From a checkpoint of a small transformer trained on Wikipedia: vocabulary 8192, a variant of SOAP for these matrices.
Each number is 128 + 24 x the weight over its row's rms, rounded and kept within 0 to 255. Layers, rows and columns count from 0. Numbers have three digits each. The size before them is the row's rms in percent of the matrix's.

# down: layer 4 MLP down (transposed), 512x192, rms 0.158, rows 323-378, columns 96-127
# gate: layer 4 MLP gate, 512x192, rms 0.164, rows 324-379, columns 96-127
# up: layer 4 MLP up, 512x192, rms 0.162, rows 324-379, columns 96-127
down323 109:112110041125107133137155153155084125135143153145149126125106150157120117147123117149100121112109
gate324 102:148133165125106089147152110113159135125126134103165179097141079098142101103134154163149143118127
up324 096:179175129147123143115137166114128113109135122117149079164105161061122164173125125105169142119088
down324 101:114103127117125128118139099107133163133120099092168106108132104116131108138110157113127147163144
gate325 101:139101097097137125127143103111161123195133142139118122141083127176134121100126142126153123127126
up325 104:109146141109155112180076150142140094183183119149124126173134134111116135095126121099125126158183
down325 098:144101094132133102085108104084157133114104142137120144122175091130121139162103121165144114131164
gate326 096:170119130123127133145140113126114130145097127118159110142100156154121114107108169103121151139152
up326 100:122122126118105076131091119115111125143105147109114107170116115110149087108111075099090079104141
down326 099:148128142107124126137140136187123163132092132160127134218127132165126143125138136128143141123136
gate327 105:122140157132141105121077105102116117187095087103161130136115160146112119162170148105152147136130
up327 111:096101147147141116098147130157105123086107133106125103129130120104101131082115117147131103114151
down327 097:142159121098133113089115124121089158141136147121148171134129097163112126117130138125160108154124
gate328 105:096117124108129132096076081125127132128132095125158096111170108106167161133142105049089124142141
up328 103:121136114165133148168140147148126137131129179102172145132168118128160148124164098091116125116115
down328 103:088114119136129114142137160130099098092141108115099127103103091135120114119152098087107137081131
gate329 088:107077102137158111101124103140125120125196184100112115107140150129086156109140153150125110112096
up329 087:122151125105108137107109127141120128133056123136116135149133102122154121147150129141142147088153
down329 089:095150121114130153152117104118114136125134122136158108100157151114121114121146159109168105139119
gate330 090:114103104129112096129127141107104128179111149133107155097166144123131104135165130133081154089122
up330 103:124113132124112121140121099118138176138154144076104097141129125146143138119146138123154149083121
down330 101:145121158091119133106123094154147131123125122113147123129145104148120159143168133154133120072095
gate331 100:151152117077097098186091174131152112108121115084106121153156124102113141061113175135129123156139
up331 107:167125148134142129113181189104171149162177117134156115147115136090139129069113117131103133127123
down331 105:163137098148148119112150160150136129142165118106110161133095092088153141122126153083127131105163
gate332 103:134161119131138151133153104128132135127118146112123127133079165118152144123133163105103125171138
up332 097:122130127145136131109149099094128136184102118140061100133143105145071104123152163133075165164145
down332 098:127113172147126096154147149095146127140110153094134113127119127131126099120136170154070126094162
gate333 111:104123141150134117129151111149128131130107118116131110112148132148144134108153101141104163119094
up333 102:109139089128169173129115120130135117114105143154145127112182127098099101097141152150163125156160
down333 106:150092100125160149145120154148112125149154107106087104117138142182108111130155149147121136132173
gate334 097:132153080135140119048115115163210142141109117108171132081147120113088123142121144111087170079124
up334 095:149110134121154186141133089087135112166164138145110143123112127111141161129114120099133145145085
down334 099:140101147134164128139124158119111152137178095163127129139126110148153144134093117128129091148131
gate335 104:138113159103145128128141118122129157168101137091066157121114098096122055108147097151171120112105
up335 106:113091098122119156118144128107146094122114142165136127125120119108164120155119122183119148155130
down335 109:183159082142154170116120148113125112157130105113129127146139130145143087217099119132177146118131
gate336 096:103144128070136084125144117109145100123089128149148124126100067131109153128126123145133116103100
up336 098:107089117115107141161177126136129175094148146142184109135104143131122175139130082143132092187150
down336 098:151126138142079123167151124078115155119104143152129133186136108123124146155082129169119148094150
gate337 101:141156136140174093122157162129123165118109135126118121108112153123096082142157095136117132154099
up337 099:133129133125143097069156112170141142158120135094091125121122140140097134126136133104106147115064
down337 097:161116138120068115166152133093099128125116117155131148154115131102133098150129134148132147089113
gate338 118:125093166115168125097121117115136138101129138094125109194112112137174126135106110120120180149117
up338 113:121126119143117126135094152089144181120159097165099098134097146075100126143177151135115140124119
down338 109:112091147153116130164122088150125163127113138154165132149117140118132144130085143130103141136102
gate339 094:148150174123109136094153156111114130129127106130157125132123149117173098108107155091120153111122
up339 094:116169147124111155118144183115122083135130132117155134123097179131140157079090135112150139121148
down339 093:140134153118086134139115134111125126108138092141177090076104092140125174153132144108098124103153
gate340 108:191160133135158130148100107130160085132137140126148139109080118139108117139100127140102120073115
up340 103:155122133130110083089120120139147104118149085160110102160129103127097131123149131108104133094109
down340 099:093154117141143162158140114105131119108126113128145121122125129110121139144160145148112120089111
gate341 094:167134147108124141129103152118101139108129098147165131117119193155143145173113186131158136149120
up341 095:135118157171127097124133125131105128141138089062131109111115149138144151129160098132116164142147
down341 098:081105150128095142115103152129119115151152110167129139151083102138136130074093157126112118112141
gate342 100:144120152122136162107146113136119109182099140153164133156109134102153104108111108071120125136123
up342 093:124107155118123166140160116137121127113132124157123135130131154134138126129157149134133125142130
down342 095:139117139141155170109124085113155113129128135136143161118120112072139168163146127139197115144131
gate343 102:126107131162155085134129098183141138106152069177085152143108076147121057096131090142120110124097
up343 109:108112104139125159104124135189113153131184140150144132103063110111138105144161160139138122034105
down343 105:109140145161157126151116110162126141126112120157128132132109129126127094137077139140128169119144
gate344 097:104139111084105156158124113132110086087132099134084127154105131143147165105140110143108112113148
up344 099:114161118153139127145151147184132137106127130146117135140146136091160172115147112122167126143150
down344 104:161112126141123153159136099134086087157115197163136148112109134162141132134105158136184115156125
gate345 104:136147094109106085108130134135133121122092125134129108140119113137120114173081142136128113138136
up345 101:140082102142166138156115170124116136126159149147154122069111132148157139150125167155174136152119
down345 097:138157070145124156106149106143114143120142125142119162141138165153128064119151134126100159117124
gate346 107:099111135127118076125111115161111093135142148116129129123123135128126112113092137146103125164121
up346 106:138139128107122168156128115161108106103138119131141136147122126122142160148112152133061109151162
down346 101:124123092104124102122145190113155105085080095125091120105116115132146123127110152070127147140120
gate347 099:103130108103148141089155088133132082142138123098171173174124138123116093145135149138095092077124
up347 094:115108098141123093112130121150107121172131103106109097114114146181093080115141089103130122122105
down347 100:129153116117139098132105143126108150120109136142082143104111127145102139136160115129195155177145
gate348 104:189143098120177123095146131134164149095134111094114177114166100159138157119159072095114111141066
up348 100:112110143103128131158127136091134135124102139111133151156132118087121146163092137130082137168114
down348 103:138158160117112116120129143161111139118132127125133124146115102135095103128070138140108111136148
gate349 096:123102141096155107175130093168120127100115113163161148167156165110138089161119117096116130140113
up349 097:127129121112120185126125128088176113175120139165120119122135134083124156133129135178158084121118
down349 101:144142125162178099130119155069112088109145076117129122149100130085139114144147080141182151133134
gate350 102:104091112131115149152132099123090120121099142108134149174129159155112125120182115096163123127126
up350 100:117109110147193099103095083165154113091173159131122149116131163101121151119103144181093092107142
down350 093:117139141138104130109102091094106089127102128121116152159155127122128137167140140136161114124107
gate351 089:108126082123160140159140123102186122114105128135135131117119104120160156189141151128108139134124
up351 092:126208150140145103084075104150188149147087143161143118131117131143154126119172165089163125169151
down351 090:174125145119159128146091159083113148126141078137084136093107161141131117145153163124079130153147
gate352 100:110070103138149142147117118117107103149112112085160133139144109146128103131136124155126118111149
up352 091:119079108158113100114102133159143111130078130116096106113153142164140093133147120135166161147108
down352 099:126135131093128128109158126125119093148146129143100110103114131135151124103166189117127142083131
gate353 101:106126135139123166111119152097137101114170105087142145157113132149115127157089094078128139090093
up353 099:089113154082172169116098170152114136114146110117129155174121146152138159137122108145088094140102
down353 102:112140082171109147109182123120141108158124133133092158100137129118152110108111100125120091149149
gate354 101:146136102085127127114067130143133129120116141142149129150139097146164142108121130125083123125104
up354 103:128118118181121118089125102184140129112117119131141137101121125144118134113137138133142124125129
down354 103:143132105134131109103121136094116078127122110129126130168150142166109106100145092139107118136127
gate355 091:081167100137147140140082113119164129178115150103105141113110138138107134118148124110131108167093
up355 093:103125106112122114124134118191144133165114134117129170124140096151136142123115154126125128075117
down355 097:149136056159152105113128142129139146095135131152096134141113142104089141107133121121130099141116
gate356 087:127106086128150124148062129119144117124163180095158110161148135134137042116083149134141117139116
up356 085:123157113139105128126131131112119166116144169113142111132118127116141104157076138121154080125113
down356 095:099132141135109150109173161141110132195068118129106124150127104141135167163143133146127159090135
gate357 100:118088126133131123103127104100119159062131130160133134126127157064132114151131164143140125125156
up357 093:096084125109112131120134158182113097104150159184111123167098152157150146086143140142140151153105
down357 095:145123101141155138133146122150150120140132073101141110139136114130105139120146104117138164096116
gate358 100:101103143145138077138157157111169144145124108140122131116150141150109100091071110166143136151134
up358 097:116100128125091191096108131120137114158103176133160154098148143129145147156140134077161124124110
down358 099:084119082158178123091077083142113151090104117121145125179152090122126106127143151095153107102172
gate359 097:137100094095106110152141124074126156110109110134098128128150135132120120163142127136093157082117
up359 101:104098125118143150124149147130144145116165163107153134096151118080173174098116118087106117114144
down359 102:131146130149142157127124104164136159149151133108113140088114104113145097124142116116113165094110
gate360 096:138135095121147120139165069142144098129122089136140131159147094120130132132145106159108143118116
up360 094:138157121154211089116116115157138140109068123154129119102099082134136143121161111118056105124128
down360 100:082184163127110087090103101128131125094132124090131154158120140134159114135134100116086091151195
gate361 099:123120150114117090144109146129145114150147117107100133118119132115120099111121127145108110091140
up361 093:113115097091131122121099110119140173094109153122075102132109154110121140139082123151124138113147
down361 100:126114157144137147150115130126128134131171146145105112115125132130099103121112098173196102144094
gate362 100:116103118114130135134115092130159141145135093093141143114142123151132134096142168166123179093127
up362 104:124088153142151154142134099135099150095160106152116137118105144149141089091129103081124111128126
down362 107:110106107119163121129135134157112124065160106126116131114178123123135088128146096116110112090131
gate363 095:101125115093138165151118097137135146119183138121121126128179103105084115120153091083125101117140
up363 094:124082156096116135147155156127138153166147153118164107183110166106118191097103157093121114133127
down363 097:100159081103104139146119132161073122114132117109165141144193152163093118126131147126088136114142
gate364 092:139149126130160108100111147141161129066150095113177146123105143091131083131122127135145138117097
up364 099:146153153162154139142110172151159137098111108133138119140103152113102085107143148126132108168124
down364 101:121129108116116134152105139159143097125150076109115138135126149143137107107147145173151146137162
gate365 104:157178099114129138104157155120134127133092135117122061110121111085139115128135142153127095089143
up365 099:179138109104175159131135151131101108142135102140175101123115075122109104141092106120117125149151
down365 095:142121130109124100113120171139119119082134159086118155184126127104125094120129136103148133130117
gate366 100:137094172110139145109119119153120138187102117173112118142152120119095103093152145155084102137113
up366 098:147167096142161099088143119108105142155132107140171136132137155132146141129132082173110165138094
down366 088:187118097090068079111159116114081139155122109134130159109136130121147091124128105154049122139113
gate367 098:147102108099109134158125166089119122107124107099155098148169124063108132136166089113117138121163
up367 100:101096153155079135096184147139111112148139096135095150119156144147119114134113120154133114110136
down367 098:126144134115094136097128134155123110124114168127101154090096113173172116150139158088183124153147
gate368 099:153106123120184140116127099133146135130171123125128081113102108151173113095126105123114132082098
up368 099:133144102123100125106064139115119099152125105119130129164104202162149069106102093096125159161146
down368 101:089117172090123117132130136139134146135101133123089111125180134130117167100129139158123110139177
gate369 096:087118101156165147186123158170145112149117100140103114154147124135135134107107144161114167144138
up369 096:071097122126123101102041187126137138132154092123127137120094137081121095127139078117124141097093
down369 101:085100119119110123114106133098112102102142136113102099099130152077127153117073063100139124142154
gate370 092:105130113125135118113107111172146134133124148126137068132140098060151127141100093117165128149131
up370 099:105053110133123154115103141115131164167147141156124134086110150162149155135137127134123149148110
down370 097:138139176092074098120129147085086121144119145165136142111113119168103128127137133129120087153100
gate371 107:101161145166123146131149138141152140138146135118133111105090145135147068165138145119137150084159
up371 107:125138133161120133125126134142128119142116157118137151123117152108137165102189109091153169158101
down371 111:118111102152158155142128141085145107100144113151110199131124112143145145047112116136131175184137
gate372 100:144121131088148135117119149117101144106132107121088109126086125132111070109121137151107150129112
up372 104:154128147112135124132153129108138145107134162116128117148117140143144168109087107086099137139145
down372 104:137132128063181116100160138154108178141136110154129144126102097171127065106137102139092125129123
gate373 094:114106176142124126113153191127131098155104118138175119091055144138142115127130134132132097131118
up373 090:132124146151152115168135152104172084086159112104084126151120162122100140113112098128166093142144
down373 093:154167137103107109147138108121123117156137136124113107140167094145126076096082182125155159106112
gate374 091:100122126092133114145114107153136131095152176140121123121103099121118139095139130152152142149091
up374 095:162134124161149077119120181094137138168131152127119085159196133138146114134137107144092142172147
down374 088:121122146113091099131123095132105128056117125126076118130121090118132123154102126144147160130133
gate375 101:093108108122115157132146107098130177162104127126161112075129135152128126116087129175120142120122
up375 102:136133166142167153150131133092113153116160162131136138088157133142146118120092109113131155133091
down375 102:151143149134128107132114150139149096143185094147106167108069142159142135148123122098142121129080
gate376 101:144098157102113138133146092160170161124152098138172118127154110101132039144131132141128132123129
up376 104:147132108112089142166129106124117173160133098122119161118144103108111146145138154126134095123139
down376 102:146119081143092134098104108127148131109159110154123148123112136101148124172120137133102092092107
gate377 099:111105152114122143106123141122133127113107064128073118165134175102146146121147120136078125142130
up377 100:084151070107135162116115120137111132103157147131117134112185113100138111176128087166134138102123
down377 102:142117142131146130148145177124129132136119132141113125141182166107132115146158123086113113110191
gate378 097:147140187142122110135104123134111163130125141135136134124128132138153140095123133143088152209103
up378 103:119122126091117129120111167124127195128141116128083153154083092126123144095105166165121136114093
down378 097:101189096162116117133118137152116138119132128134146148120112136123126129137125111110153125136099
gate379 106:127139115111145144121130123095118133145128132138115146153112116117086140116151116110127181145149
up379 104:146122122117144076134110102123121105101122103119116108150129122142140119135129119123136140118117